From a checkpoint of a small transformer trained on Wikipedia.
Size: width 256, MLP 1024 tanh GELU.
Each number is 128 + 32 x the weight over its row's rms, rounded and kept within 0 to 255. Layers, rows and columns count from 0. Numbers have three digits each. The size before them is the row's rms in percent of the matrix's.

# down: layer 5 MLP down (transposed), 1024x256, rms 0.0707, rows 183-235, columns 0-127
# up: layer 5 MLP up, 1024x256, rms 0.0828, rows 184-235, columns 0-127
down183 109:025112167104061125162162140141099172134142160146165090126092129193116076163149117169133080142082166115111128155109138140171159151164143107179111118078090180150144119068108120105152135143168079173138128197140136153123056092096130118186160105147166145133151134162131152099090120168142145134088116154075165110120098121121117146119107118067138098075110122105216109128216129133143120164123
up184 106:122154170126139130086084180123136135134112111108126098096099110102101181171168142129105070095129164136144076166130081149117182128104122115153133139123125145118111173071127102105175111122185098118150118153158100156130157164113136104112152179208159162165149106150102145131082121107158071107096147149155170129110169183180125128145112188089144102085167073108152152103131093143162137128149
down184 100:163097113174128136087142083165118126125103089164168122149075217135159116131084088087105077104121148103110119121154150142126147127110118137150114183139176082108102110097160150142167141073144111169126168168164141133139106135122119100167174168181099125081120120115122162120171099123064170104131129139108102172091157143105100114175112146178147061165180167091120076158118119149104084146127
up185 111:170094089102103110112112123135187050113138141116131072110196109147103156172129171172097113072090105125106137141112143133128124170155095151130139096102096089121164141112065169110114150144140081157131107137125154135198154125146104137167100170130137083137088142075180202173119155121135108130097120089170151066154173095113125103118062110163130115142122155124133149123138141130140195123081
down185 114:125183092118120085128181121132128083129148112174125179144068129031072116127120141096096108121096085153123119152134074197147121079146139155108141175169071131134144173094079108112096109098078131147108149110110156168138102173114101127109161066149099134116054096130115104185143115159104142127138184110168092178122158110173200122174101147156125114150147085137100188114100147123123149207165
up186 086:113106132162178142096150168115152116147139106126078087112169110095232114103117156117108128128088165104178139121115141115129146121128146156145109118108164113132161150088136156168048058136130188142153149172181140128076152131118138133062137175107115092136134123124094124159094118149098135126104168129076138137165170125129102128154147086159128104181119100107127168110075096173098150183151
down186 088:160121100083104134112100066215099068146080102116085130138133175123123187146117071081082110090124151098093159132109138167164162101114123130094154141185124057126129089107111153114195135093118133154132113105093074110166116179139090060157051152121163150169042144132147110112160108128161118188089091118162111125115099131123079145120169137076134075126169066108076141179139137177121210093129
up187 098:175170125140072117144147084125140098124060108148059125106122160141164131108116133083095158098094120128086159117184130181145127152156138161155128063072117124094096121156126192130116076156126075117102115154174158126155135128199187099120062155163121045136104110144101078100088146151094178133092133193161142146116192203127109123130130078098189143179154087112149157093096133170085145152108
down187 096:099141186113138168122098209085184123147139099170093099129085149136181144140130055118149133148133103120089137140105081094131164116112146101171168214139138085168109124114143124102138125143160129092198114109106120165195053117116109114125122159143159193112099134096149120136080109124152158148126144148187079070151125147159184103083145137128151186086090146066116159101126110114082108119085
up188 104:086140133166102126096129089141145126133110108112138117165089102091138076160142191164131128157140078162090141128092147158102175214084136129129103183160128162109179126095067128075111120134121130133068208142151098139134157130120094113149098112148126137114078109141176147148115107120061132048098157077134140105186141093169201056113137084113128140121119132127139120131043083116165117139099
down188 118:160106116091178181151147183072153179097116092095118176128105169151130171100118100121163111096186175116155115164126125203140140085158136117105123063098126118146093126117111109158150115114167135142118058090147112158210139077054181123126113136121083164167155157076081134146153130118157118209123093156094085100126118166086075104128094203100123110132149121099148130091160109144141152157094
up189 122:157136119138128133165203147167164168097115110149089083110103098124132064137126125097131130104108166178177179136135120129128147151054102106116096140087167113143137124144084141138126078150135122158094086143117206090158125130094131127104106113119100095152159133129164072103155152140201126082176106139167090130205181085168143069112132111128115087117175133108160142150143120115145128114179
down189 088:151119102112108075104169122125115147139125109141110068109143076142091126128108189121136134167141149138136179137125124126137150104158115131000149149142139075098136148104128119120134136092083151170087127105113167090126000139110152137121131167104110138095117121131129156133154174146126174139147086106105111148177096117132116143125102136144113136135141144095118152167100127123138062127142
up190 078:144137137091115143173187158204151133112135115090083094098158100139136148128114111121114101125121088162103078098103080102100105144139112164133073109135086125110123138122190070122139104148122132102144154144160114150171107159106178135125102061115107116094151138176166169171138136103146095110139123106184147118115107153079117152150111159110062085135171096147149108075134161085188174144126
down190 087:123134153105106160158155124067113123150095140159198115134132101127123156123132113166175111101107151103124156145087161119140135102098152132121215177171135095081150085078130153097102156120062128123140139120135150132098111112093100154127123145150134178121093123101120092170129205120176128157136154115070154121201122102134158100097150125149185142136101193114176119145122086178072072071152
up191 108:130083156098124119115138134179142180142156125091088092141142125109136116149124115140056160136122064132124119110124187114145154187167057147140227122170127140080104154171089087142108134139094151150148142148178135141086148098160142116160144198110093101104166063114142087164079110117097162151127119167180112168121178129119138129133108182167124089111193117128130101129126120191130214140105
down191 110:080127165104112176167118182073106154115079120135094105109201122126081142121128146217099054146164139183146122125153136136128124114132138149168145118139096153082195163076140114113094145128186074150113113119157122140065151100096098099123050102084144165025155140168101068176119086104073043123122110176116132158095124170166135118112136117137100118061168141126110150091192138156178107087102
up192 096:167106140167092144160137079149124162099075116137110130056152114079117089094129120145108164171077129104145148094157075157163142103117137137137177108139104185164159114116120063118114122144132157078125073125076139187063147074130168049071111122179126067134183109120086110101133159103104148129167148153105131185109126141122179142173158180156123141114160149151160150145088154118117163121111
down192 094:083139171180135107112115102103118167130116149134177181160124087182128158160098102141150068125140133134118092124173213122153166166124146159027139142130145069139116123161126062148133115060167103192121156087129132141133116147087160166117126170079208129158145175121116131026137174123117099043182088098108165108169096109082162126077150145145122117098084152133131125122160109094143084042127
up193 087:155082101100157101131200134125155138148126117119126081119098122129132123142057138107124125161131115080134092142086159121145098148143083108205114121136189151138153135161100133068154108129131103092162117126079170143126122146117155110147115117159126117079137037099165149037094076076151100147099123146059139185088139143161165097118147137176144118148160078134055065083098105128144140181096
down193 090:108106244118101114162111157107115145168086122135153132108126140121153059137169145124149027113133143118108098102123201122089126142125182125018154171143135110150116139100139160122141154143145136168113110106160185097132120165121159073128115144121142128136118173153077144143095122155114178106176135132163069169144102047124079178138154128112090138130083173119134129108156132137141147084148
up194 085:197146129122094160098106153147193077145086118140128115106130155135112117148144182119121136123123151167092126134090139113080122126103139106120088084100122163175077154102127089122114133177113035126120084081125152125198138138124096161082164164111112125081104131136125180114149094132192103130111105106163141105164189114164131078104146127092099064155177129110128143163096161107180133172078
down194 087:094145175081159170102160091086118141130120144140098119109084092125113166126134103094162112115158130132112161141065126000114095128151114107048130156158133072163143128158118161141085110075076168165178189129146135180052066145152098099211129124149154170129098128119097093124093162140119141176166170116100157089131103147101084145159086115213132147121106085164157084148158112139153105136143
up195 088:110077130125143077079131085108135170177081082098155159115082112085132104136134137141154137177146127191147140115098130125153129154110096108129093129172146145108152140104096185085218161096103188116093158174130066142092130139139134118080140119126094075123119067127123054129069107106136170115113124151062136187183064107190145171092148095161122122150151106159155106173105109092140119167162
down195 084:167143097104097165132098109166139104071143096181159041186157113085151118127089080062119166160134137134121167140155155137170138109171156138137151145147140178141116114158135055165120134094088087092150077128131196154145105160071162148129096122128093192066155143184173140123179144131159118175164084095172144120142144113150083097123106116150145038132115156127101119134110124105144120059065
up196 079:116095136132125106161150151159176143132083115130130162143135055111101133148191147080084115106132098171138142141075134119109129137086149111107074058088112148115108123078110219036149100099038174083128140132149155126107142135099120103172138142131145123180197110038152112165106191104184139142048156149179153117109145145153128099139136115091102138140122098142119172120154167114123109117100
down196 080:135143098148137048111090183064099140176201119163145101144097189156138181174120132153099131146132122112181092119150153171114179129143104136079126154169111097158147146108155154148159093100163126119147120079182102088090105122088131151111156129130140156084095089170132120071178115121054081135209126107116173108122151098091133121152166113084109182146160100103137118132145127141158091169129
up197 106:138127172164088122187124174089071201167134054172139118084099137134116122165146154079129178157099125136169142167123120146167140088018166084161067158101136157108097147081139097115148083121194102125070054108132143112186139127150162166152090092149155113162120129118094171104158081126114137108129097158165158053159126130120101155125143129144116155171157122099161128157143135106179155147108
down197 108:070157157120117120087142200113108139141110115122155103157088097142106162125148135166142157132132103081154127135120157130140138078142079098128156154126112141100182061070115140156150122143089144160196085143129128137088187090122124104147105103125142138163096115117147103159116057192132116123152159168110055150092089082157139132106124156181061104068103148119107137130147143199103131161121
up198 112:169112073119149094078169126116121157128091070142116125137104140098117074172115102143099089092096139144178104181101125143115150128081133136158115139165190131143102132082153108133119096162033174079072100193088127077174138083108093163131096169233130091155149128125130114065118134114157102088064145069167106135129202133138167115114096150115135133145167124100161122150129142145135132158069
down198 115:116056070113094124183100084144094129181097130063141085162067144096126116111123099142101129190069180153090143150144148075139098091112158127148127131098074130116131224086078167117164116164113115142166138113126160137118120149121163111084087117172122135075164164112196139149119151133114143111126180095083159135172163101147082120154108142127127097097077178129164123177133085163142129170161
up199 077:150152130119117133144162098157193154141090133149126152128182124099123123163179141110120140082084117139121132122140067138152127106046076145150054108109109090125115154112123149121088148139202107109118125137087182164110115140158164096111129156118143110168112133045147092134123121089117155123128116151154074137082125129091174122135160098142175161187169154105110120148138119081126143164097
down199 077:095075075144233104147064095080145132144138207115153098061140103104082080126126157164064120154172148142135129174106185133162116123141133117054187088119162144140114109126118149165112121170148109129164137152195154138175028145129126145179141095112124116121134119138144156113207203186157080158099113135152157102119112156171107102124150140112144113110138126157122160105150126154175078093101
up200 100:156112081160093107128174162151159081092112124073104101193181117109132199161138168114049142125095137182132146189074090128146148140126133124138078088089126113163078111119170085205173124158154089129193120142103094145153127094146116121112067161115109113172110131129151155131202044185165064108083119054255123138159154101126118099089116100126136071135126137063152076136104095151170165092137
down200 099:103131132125102137121106101094096106105146109121111130133160190146128127115139121123138132150147173126129121053148178056081086095142085100099172149122121182131159160150133104134130085117021174077159118103134158107117255190142139167140126133117096107075164128100144153123145136171084193121186097153088098140114145064164176105160100118124127125155143138133134153134140115146175098165133
up201 104:124094119168105138144110160118118133168048066106141087117127141121133122188132104180122162138109163189154183179060143149187171103094130069168098129197127154136169190090081172099143133139142125136106133179103124176139142095138120099207139109143114120199107141135120111107055079213152080126090110143100157114153085142161122147064127080147108097148183069068156135122118105136103142113156
down201 112:150106163136132150145116127123134097165104109112143157122135098114116172176085120115161149153112121174107118109124133085138162091139212123079136105106123158156095095111141132112117125202205131177136129080101178107201139140093158104107098086126194048186154044162042113125158099106144116115072137140100125152136168125117134131092105181115152103142098115056139149140137129124072160104161
up202 115:138140147136147202126167130129149108111095122098143088085154156136161068174156145099067095160126084135179139180091153118154153128166129158123184087061133117079129129074136116052122117156155163099100125167181127139186158133079136127177126216108090079142123131109139077114146088124212142111107112137165056140127127099099093106111072196150150130159091130095141172125137161091148131155110
down202 119:095156132125142149137175130161151110178133209157113084122109144096102208111109185131184168116128143148116127135100109133153133098105166075147141119123152103152109124155102136093073104119130118167031109083166107030130130097134132122110144093126122107138130140121130084109147169173107123102125123079137156149141138159123081129115146156159127117085197146092179093116167156159142161100171
up203 098:130170084175139176131093143178193121120100117105134122098145168130158178175151115091103150097129115159177162088075089096095159119146149194099086105088156124131089030099171176105136117117118139112110161177118177114121140169162102147130101189106142140111109122091174111101125109125159101080125117174128123157146169150137107166142079123122144145140144127103121104092171102101128128090086
down203 095:112114152098149122107137178118143113147117080162154132150123127137119155085174112101153108104106133155147123152143125212163136116154142123094154109112114114181111115111091116141142088156141142147193072084118083163164112098099195058099189112149112162102157146127108106142153115127179106155106155137158104118097148154086077062124169131137114091176110066042088173106044151129110109162109
up204 107:111109151120145069173074109133197154120081138150109119159143086109128101149154133155133129075124153083172171087166092135080151196062144110148108125153120132208107095094141148059096162150132115139123114125146158153181161129141140057063110148172125112131109138188192151122143126157142098102177138148152147127160168046157174142118130087133113081112097129108104172126142097115123163105160
down204 106:140140120172114145099094129086093170116128124109116114123126122120130132167188139102114139117182193084104093132167099169175122155113182159098098140150095083110112158092096121073166096127113107096114081086132098175130108134120106112135121110197103194073043079056124161141118089212100135076134158130159077102149142114147140183157137181197191142146080094097138133182156111106147054145115
up205 099:152116084110142142136132173154153141166102072089137101119168082131106150109111095064133137106161153200147069122116113123136144156154147163194161116122130097135155113041157133183185132134156123071128125113108105158117148136097154093079103122138133108164100099119167164140107058132198114122036152109139168104106101118105118089110063147187113159166143100178190097117129097114185138156169
down205 103:183102121129091144142105086110165105130180157122165145136094102127163127189117134127085112130103156151110164127117147127096154172147080094131117163079148092098145114117095142093121109079159157135069165173105174128112108122117100114175141085117183145104053151159123135121203163164139127104155149143128108171162141104112181135122156146157134121131103093160088156108207095056096166157096
up206 115:173163099131125078137168047171123098067151115131128145100135144093126133144092132190135176135161132180140127118151119138144087128136113188149092088125137146136074105138119133192124129128183048148079122104120159143127162104118131111146179173074117123127128121115137124208124132159123118098099116153155158155114151055184143142101137137142153076109140141121103141134107141144143176142139
down206 115:107142081131163133124135157124197104154093097145129099150114057116077172093095115147153139160121062084110128118147089166154141116135133137119163177091141163123085126114179141133131127119097079160140213175175107139126211157145125186166087115150100114081113121091165159147079161191175165146159099120103114147121145136144143113141138183141140135098159095116210072118163152115166110185082
up207 077:137137147131157115141055117132119174114120115116118185137101129099041094155114162120136181160158146161141132134131081119121117091098100094152127123154134092103098168147077089158217146120142068129131146177121117054087138156081125121117129128160164121130114057100103170069077112089165085157118151210136112072161094144135145121162143130112099179130136110129097112207120118090136161152122
down207 085:130176061158144151128138109140123065140101121145171082179170120146114084084085071155122076119119176141131126137131134170146122141175080122118144078148157140179076115180098149091057160131122140077063132130164089091117106086151120169138140122115113128103132116161095079165189148152106093125100076101117127161088124174124109140190164164100166081124164072109123086090157132132152127134177
up208 100:126142054145097073138122114150154104084145106060101169156132089151095133194114104120117163127099164110117143157135192115130077162160078167140166085167158197115103144135141122152156149112103107088112156104090135119195133133138135162071083143145098100118123079113163176180152137133087158164177123089081139095106113126157148133110092110105138103157123140107093104126105073136123113167118
down208 099:112085135106132153150103109105074109166132133090144129150131116128170164094097124123140115096108147091101157087166118134118136081147121134127120174125209124095127101126052186150170180109133127180145107078167153087128113161142171138137137101119114146154113061116059068152110111108124093142128123090132141117112130110170113094195095188137082120164131145137154112145110148065143097206137
up209 079:083144074181128119135147128130141097112120084128094139115128118118178110132169066128089146103092086116150109168114123129141155138097143127139176120175093108153160152149120178214152135101150137167097142168139155170142154148136158120076085170153151098182149130133160130096095123162144102092118167155183144135159213082109128117161149129197133109125132146098197143129101153166139227141104
down209 096:136088195142091122154135139115133117162097188114108122155157127140095159093113202161152125105162172142085151096149140158108129180116108110149092089088137103125095123092116155054157105163126138104116080092093136116108041117143109099179167108129127108095112123131110135071119184092083221172138103081117111146129107179152105133108122131121107167130124140103093151145097104081134062102136
up210 107:072159126159117121077112074184144062101116107153101095122144150120181143177101127135113149118125101168147146130082104123135088143134130149130150127082144110120137093170116058133126097120103102127154139112070111102159152161187149116069092218117011094142152131131134162179116119099089130157100152119126136092166145115171105150103112147112155117129211099129096132130082123111144171195108
down210 105:106190170172099125092120138138100153120138111138113142140129110105104130139145074182152134109121149092069162125180078173081140133098140145103110083120155167104118147156169147113145112118101148162141080136153104115172057123114122161079137088120155177093128160178107129117123157148129164070124097148155133140152090118126125112145157087187061102080101125145165122132119171121078146075165
up211 080:144124139103076099115075170145124152141083181148174134108141143155109077175101123132130095081106103145079152143075085156100183100150131110149144128116145124122141114105146113120122119133143124115115105129107117100098127121096193115090140164154074141162127152111157200083166078159129085187123097164113143124113121153149116131156076106102118106147098086121132150107117090109186206158130
down211 089:117126136105154147219117099154123151135174067190136169143133148120124113152104155070077137109152137113099152026144127120125113144150160129161173089074124144125080132174100146111115152129112113048104072170099132130174193099107082153093127104107164126173145123142122087100096154115153097097184135124162119141112124089137180157135147147119151187178196120147160147096160151119118089103189
up212 105:169149122107145101130122148206127147108136109161106093109136163160144118095094134124092138136080152117133109145159088141143164120132103100133170156146135129112115089163120161104164156159064162098081111122100196114108153192154143098082077129202109121137117097127092109131120128075162148138156095093184128158109154084110160150113101153168143134077173148144149142180091117204138113124116
down212 102:124105146121153114164111159115155096082085089141126118151146106125127161166086187145064176101132115132117127150116097131137132087127134159126108163120130075079143091141115151134134115112081167132150071072177157108167114143113094104136132046157104139198114167131175133145166129096107088166081112093162138084111144114174106110106085125096144151153074124109155141135146162104098137187126
up213 111:129139140079109132091103114114178142130057130160088088084125153104164171186130170164133120109129112098159145169135107138139150167123053167150142093176138174155101158131107137144169162141145062085091124144150167114135155080144180140099167174134177150151111160164129138127166083081111151088095169119160130133115173140133124158151128113066178150156141165150080109149104155056087165073143
down213 101:178133098147128145117166071140157143116111063104087106139146099125122182152128088120179103146088193100192153158123149171109169153097092147127122179132107133147115092058109157104118129197130113153140084119150148117155168149092192129088147131166131103122083155173097109214159143106102129101115080140118147142147129106150155132155095149125131086114087115117141149086171075135132146155154
up214 103:120146105152117131128111127187164082086112098092180105079172141175120115193152103126112093155114129162141122107068111164187122191120089152127095089119098136106163155141096154142104137146145095072107087135124140167169158168098197148108106185138080116082091152108043117128128104159092212093099124122138113169087153123114143111144118089121149145157110115151109143153103109109141108178152
down214 112:079180133103159111118121108117146093154111142149064069109099131124157151126152167149119142142151066109097201108147106105146068175176105142111169125155096140148156157128118125099123076115122162152131138146171127162096158159148160142166111118144149092150104178102220116202140120087102168074075072137145075185163112129143154126109093147140135114133105085086178133195106094152108100183160
up215 108:173121000154126075147146173107145107112112130095123128108105119104079142139168098119124143064086070159181126081134103150133137147163106168129167087142159141116152130110124157131133175129123101125168120125143090190139139078122154098100104155127111118127130094126074117094160094095119104132149127127123153165127139157184100165149099115158147066162190051091158156127111142134167154171105
down215 098:099064140109149108129114144178108096127075121132090156152095082123100140127104138150177114078155111096119198140147113146082157193114178131102148108175153136155125163081092099145091134165087145172125091158121134192131162142114086075102060156112159156092052120119075126121060122184105164122128136152149125172097122123185154138169110092095129115150135088097133137114105118127136143139144
up216 096:136127143112083096167136105107170115078178071129064107115116157111164122127110128159079138130120153042176119199129113093149127199097118156119125127148128156169108201155155094195133094127158176103120095164129151119130151131084102120126178192121114097146115147151130132098094150099141125100066249068185115183070135115149144135148107127114124175136139104117104106135150152067155109131119
down216 097:111141107094088122124162161117158086207079122161152182183154111090143165140129129158133103125081107133077094128125192126108073075130146138139098086129084087132088167093137112138149115113110147113137178063096073080124087094116104065130136116105079123098126153148135139173128144104179115193116197057121146121151101203125131114108144157152081145110132159101099100138098118131122129101125
up217 101:130101083148133159163125155143076140086087123146126137118093167141180164143085152150123152201102114141149133155172075117114168158104071135146092116136204157163092123139123046127144107158141134132112097095105149142133146167152209058107143140098113126119107116123175167099098144133128219162094076080142130104097154132108127073109127153148127089196136118116155142140139082108170156122128
down217 100:188102125129200069054157154107101186178140109125144143085111069131189116105138122152175143091102137076128114095141118162106132101174130108072133091138093066133156112162121098122068093190099121113120083159140104097082049177139076167156160155143143151168127115137146124130086158179145117069160166128137131139075085092064108108101085181120100127136098137127096149082134151149143119097158
up218 095:136096070131150108173102166110161090161071109097129103189125089110035132174174163174074110179096171150161243130137136101150171155107125150144100144158140178151160105136101160075082171165109118121140117165101110116140127129142140089154170126140126082166093111118150151111109101141108170132127173133117157122193129115119147160134138084076191137112153102058149180177124076085086162148138
down218 097:154100110142144160139186154146144167144119188095079139167125140127126135133161065115200141113152110049173084115203085152065122121169121155100147116129085073118158093091149058123118137069071163134133170151075135176105114136159128161111175109134127140148104121130136096119140144138163133174130149130154102128124093117081107130125084199120070164153172171182097074093081135115147171154174
up219 091:127170145126136155139132145133142199142105109130064106035128123096166160142157112119072178120093132174157115112138118149141178122090133144112109115127163123149128166134077163115159049068149114141137112155127173131159114117122181093092100122135111089113135102109135145130082101114146148099126127198134082122188149136138122095070129131161109120126162102080184152123111146096100131099145
down219 086:134118150096167134116155107112116135138123093161142098101139088121159158137156121139123164130141148136141159122148180159131181120121123123028135150115095057121127138117112145145126106004133123196146110104121212164160000113127111116108124127125161145128147100129123115122141185124084138133142095108120088140150147141146134119117129128104131151115116146145143125165118143138148108159139
up220 087:104068139119179142084140134151165183135131070151109100132123120134124123145190149154147135112101171129137106115132141125087187186107115123124100110098164118072090168096137166165153100138143126145136166178164145142159135120087135068100139111184127164122147137131176138102130140056166147086095138141200098123149181119165167086187119083173138144150093094101191166142089161121119152101115
down220 090:130161120150087121088103163118078130115114113098147143080122138150211156128063165138127131136174138166097117187141140148160125097145152132040128146133146111164120119152108100147130110077134113126064130099164094156090073082091169132096178124130136153137180108144089125132154113235060092113164124160120218130125084108131131184097064159140096074162162208090152113091171092163142109146099
up221 103:138118115116108140185140138137115130124060104167110150168104156119105132116168089115145179107116142130210090054135155111145149198133169139166143131109128184071122154112157166135075160139179132088112109154155126138130144157144069115080089163128087135146145087081134111159082164163160096109080134205146108123133132156183178108079122112202085057134110076135155176143115070098110162139052
down221 100:081129127130094098090134120135081125128163098184053161101144091175108104148139140109143103152094119138104150097111104110113124116043129106117138140106116134067131158132166099120109171099128133084110148081151108134069125125112131072099157147111116165095065110100132129213104181215135123161153175103129098121128086136099132120145126075211138190154150165233159144095150164118108174125127
up222 109:126134086111107096128115142199128160074128111114130040148130150109180148108083087114158160174163120142177102102088152132150114127146099123116154164075134154094062149151152062156161115142089110118126146157096154135103158102099135127109123155178105121059123150145088214091091130142189119107078103146102176155163144072181168085166138154106114186134208115126131082176141142160187148147172
down222 107:138132090163155182134169140113146142165082103135140100194111145100168167104113121121161170184156098142178106091140169096075142122121151120120124163095060126071116118111101102101153132152125122152156147134109137103084202166173074104103083106084133109105100112130102134168177134123056112112126042169145181150124143060094097086158092137065115132094103158119103133145123078128120160142098
up223 114:121147092111156121071092126143150175113110102170050060173142172098148165126139109128116071114117155129193167129123080112154143123133111110139177111118081146153141214131127132143187142146110105130109140124127137128133136130127135137158099144160089047135102105155141137147152074091114049142127139110148141079153118132184181126137100128085118087104112099118193111140153088110200160158149
down223 118:137138174121128104117154209110108133162143090128161125174128096136136139097081103127196169198153153133134190139128148206070225182122087112114135120126152134088121123099185117170147098060131163178171151069151104084121033112104140061125148132091159108140120155134141136172113105097152138070147065105067125119102120054112150136112129118147163162102146127097135090129178135160105110125160
up224 110:107165157150085142107145153157119112106174093110095122150132127129120158141173140189131094119096128087111103168111108109106119203119138110117105088082131101030155144121155167108142126121108065073121184075132141206200154173135091145150139103122119158133101071119163129130113171132100175050130144099093159093150104164138149100124113109126136118110128127139047120162067099181215128078092
down224 121:140110072143155144144114140142085121123110054108107094150112111120134138127156146140194115114164172140156153123064175169112111179125106117098073117144166144069119134147105083134093145094092143146092099142123144149108163176078093086193121149157126152136094159122121166167093198109123116157171156135116135146148095135049143163155167056148129163072138117126085115081150128166113086147153
up225 076:149109103155080099044102134172134137090157115098111134108137038100175110119142130119169108076114166158145106148173146104156128100089112085150090092151131140110118161178184086132152166116152130111133149193121167132151127102176128100139075123109090103182122131104126088166128092134163126125088184147125143116139108114117118143103135106150147100188135132113126149146130135169148152129130
down225 081:071103123094177156099122133123066163152121115162162121137089152144126138079128209170100151176101152089150128127082144105074158114153143168117135165144201150086128081104159152099090094085102175189122086126177071131092089137137106140138160109113169129139109108146095140167098174166136130172182112103171164110094070164168101084188145165066217137154134130112144160157115133127157053091110
up226 118:152152153144078081187149090109130121142107118129078109120087145082108157179164146121159138112085124128112178099136125141118150117141128175117126138167217141132134173102107136191178087137179095057104100147131113178215148137109173157138029137102074123093115126108127146196156067165173113114130119174159125088112159138183173091101155165125165129175124153154122151094095141121105125089068
down226 131:134125117142130165142104119122158147123053140093108131111131094131120141176139155127112076163158112105153136118082083088142174088153166108087116120142145129155158136128134125099132098164100157092219097154160134135127185177115148055163084139094151101181188167115115141155107099199114141101117145093138109105133138123074114154143119173147108129102080171095156145143086142103125088060120
up227 090:164176098110075132150148153119115129186130119063110108121152109124121132178140190098150177140090136153053154120123113105114176079118145143127163145165113110145091095116115123117134099108119159115111154110051155158086143131151191149147138118147108159136141111065151083170131128093100144182166087131121114115115114089128109135104132108106129085131126143098122111155091117078137125136091
down227 088:056072214106189134105080180145108154071058171165158140178108131087145058111138146178078091144117074174156130129149114139134076167117131146105142179133100098159160165129133161144157062103130156127136184153161129056165080123144127118115093171099117107145105124103103132106099139136140103097165135147179134128161135145075138141116135189157113185103124188126168091132135119169192187125142
up228 089:184114168148125138174123109140156158111068151107119194078133190108074125076103154131115137124182152112136104185143118129161147127161099097163108106101182154140075165093144138155127094132107155101129129147117182138218162101163151075101101141098160126191102109131132110090170096074180065135170161107118117114179161149110132118141108161128113167122131147135054102181119193109142135121120
down228 090:111112129082159122156095086091128103141204091136157170136147160169116136129187079078116113107109187116216129120087104078146060134144139137180116127155135148119147095115137107092136104083127173140128181126100120120133135076157103163174134130153108134099134165151082146109136134114155138118153097079098154163058089131103138094165227112207127151189165081140139137142159131099131120155135
up229 099:129108083135097135103057177141141179112116111184081062125130135107131109111121132133155084136067142167157112168069106194086131127131158098153169124087108124110121169124132124181111161141135115111110131121149121099177125159159101116078121149149055081131134123138142169120129052150179087138142110148169127086107122119146192131127105137215124123167153121143136106106118125160129184143091
down229 103:127143166132134128177121109111118135110178119142106138092129156096151137102131156181071202078156149079140132121099112130139124155154187106145096118175110135094127085180136102093152080074076140083138128154194150088132098129156111106158071073165129182151131113069098126177136160149137148147121124064108093180149114100129131068123170145123096180138124127075121140156150120108173072120120
up230 090:105082135150078097132141070103163126076142113094104143111108168084109111096166117109130143138099116170106149086117095164174140134139059200160158147112142172177192108154108143161141107088093106138155160124058079070177159125159134130126120170170139129086145135104144143142089099149164138099108105169143145150044113184182131184097158090104164141138163112171115158111086100133172132170089
down230 092:217150143152183167143109097145141131084075091076173110128103107145122147082105127209132141108134084123051149167126125120137154116129113088170188112148112114107087102110131142122113115114114125210108149122151121130089041158182087121159136074142139103131090134143093114134173135103130101105159181156167152121095145103028154124153137152092087110107114121111133124099160097108087132090188
up231 111:096122083157133097141084153115095194098083135082067160083145152114145171163114110057078139125158160159119111135149133141231126171121097139136165144150152131121140140137164145070172075131104126129123115149087150132061149145134155116095102173185094090152154139107113130109080113119192081098061145160144111167103172158143146119172136127082149135140106124072183152083140086099135120137080
down231 105:102070117115122167176116145172165079097041188130138150153162152095136145143116105134137098168142095099159189084067102214164185130132130097139106083079105114155128130090119199117135148125116164111096110147240070152122168085147129116110175131120100133142130131178201128116132148127121113143186149066117101053136144118106131099176215155086147070109161135109105142110080111100174130161104
up232 106:121123096121111172123147128101184117061141135109103090089126111110117128119181110112129122116140142134128126138202128099107162167182113140145175060105135114132152094077159131195122146147123129075150093142111163174147128122170161163101063138169136158187091056082158171147134125115160175070127147110115106110097158158179170160111035140095103100121140153098120148139132119187167143175094
down232 107:154155108189188159082122110128134130146104157116094143143092113144101108153140074191104223126115106092159130163130096146051097130119144123139095073116126123127128162129122121153143095101141126122175091124051078208142111118117117168112144094135163160181049165133158137112104096181090124196134138128129135148190129060133173119120098160147063149147144145100115089148088127127147131128103
up233 111:163146073146164145181153097107172133158125139131078132081154169177145103141164134184122094159112137138098101137143196173154123110128111106120168115115100162077145082182097105131121118178142119119087127142188174098179169152105128147169148154122162121097168114085181139117085149129122080157171099132124187126110118142108129100174097069129164143191111105141141184156088126112125138128076
down233 107:157132083082105101141113129141082141155162138146107152124095099136157131129092112141134096135066177173127125142131141136146184145155204135071152183110104135121120165129155131107152137186146099131210102081098103113149097079187118121112108197119112182133078093143162125111196074153134125106099152154186120133117160114140148151121082128142162065101042222116165181130141085123145108066119
up234 100:151150182125108112093104133167149164123090097149124125093122090160115146184160127121145135109103203144135078181120107155120129144135124074124106135132128151096076126154111138059158144106140104092120090084125145126113138133136214183131092104136132150185139117170142166106156060063203158101087095063106090141140119152199106106138134106112113158172133123153137128155086177110145116139161
down234 104:123079057112128108133157119097088139134207109139136158128159129126140177105126165118163078134116121072072141110146119197115143114133115188136159145184078121177194153127171146137128098037130089146111163083129082125043126156183082101138163155157109128157103075067164130127120101063145090192140166117083097133130154108024160155127112110167107150128119120192114132094135117158174045154144
up235 066:105085112052110102103080133087130130118110141097181148138068168158118114128107155105161163117173151081132145096118129125149106128157146110196046172131135120092151165154186148162099167131141132144132201117131054131109123172129103061121115047094086173139089111132137174108138106088092089106103136141148165123050127133096127162186195108163128129102099091144128101119140128139131116110116
down235 069:118148141156103097155149112170176110101166127139084118114178097087151126147140113150067136147130122138143122136117122146122164122095076136124171103097177126124132080133098131129160088222178143083099060138164150124186255107130137138120110196166137105123127109144128147134130124174144125116128110127136089161149178110188168067111062146098119174140147112114181171170129131162145164156110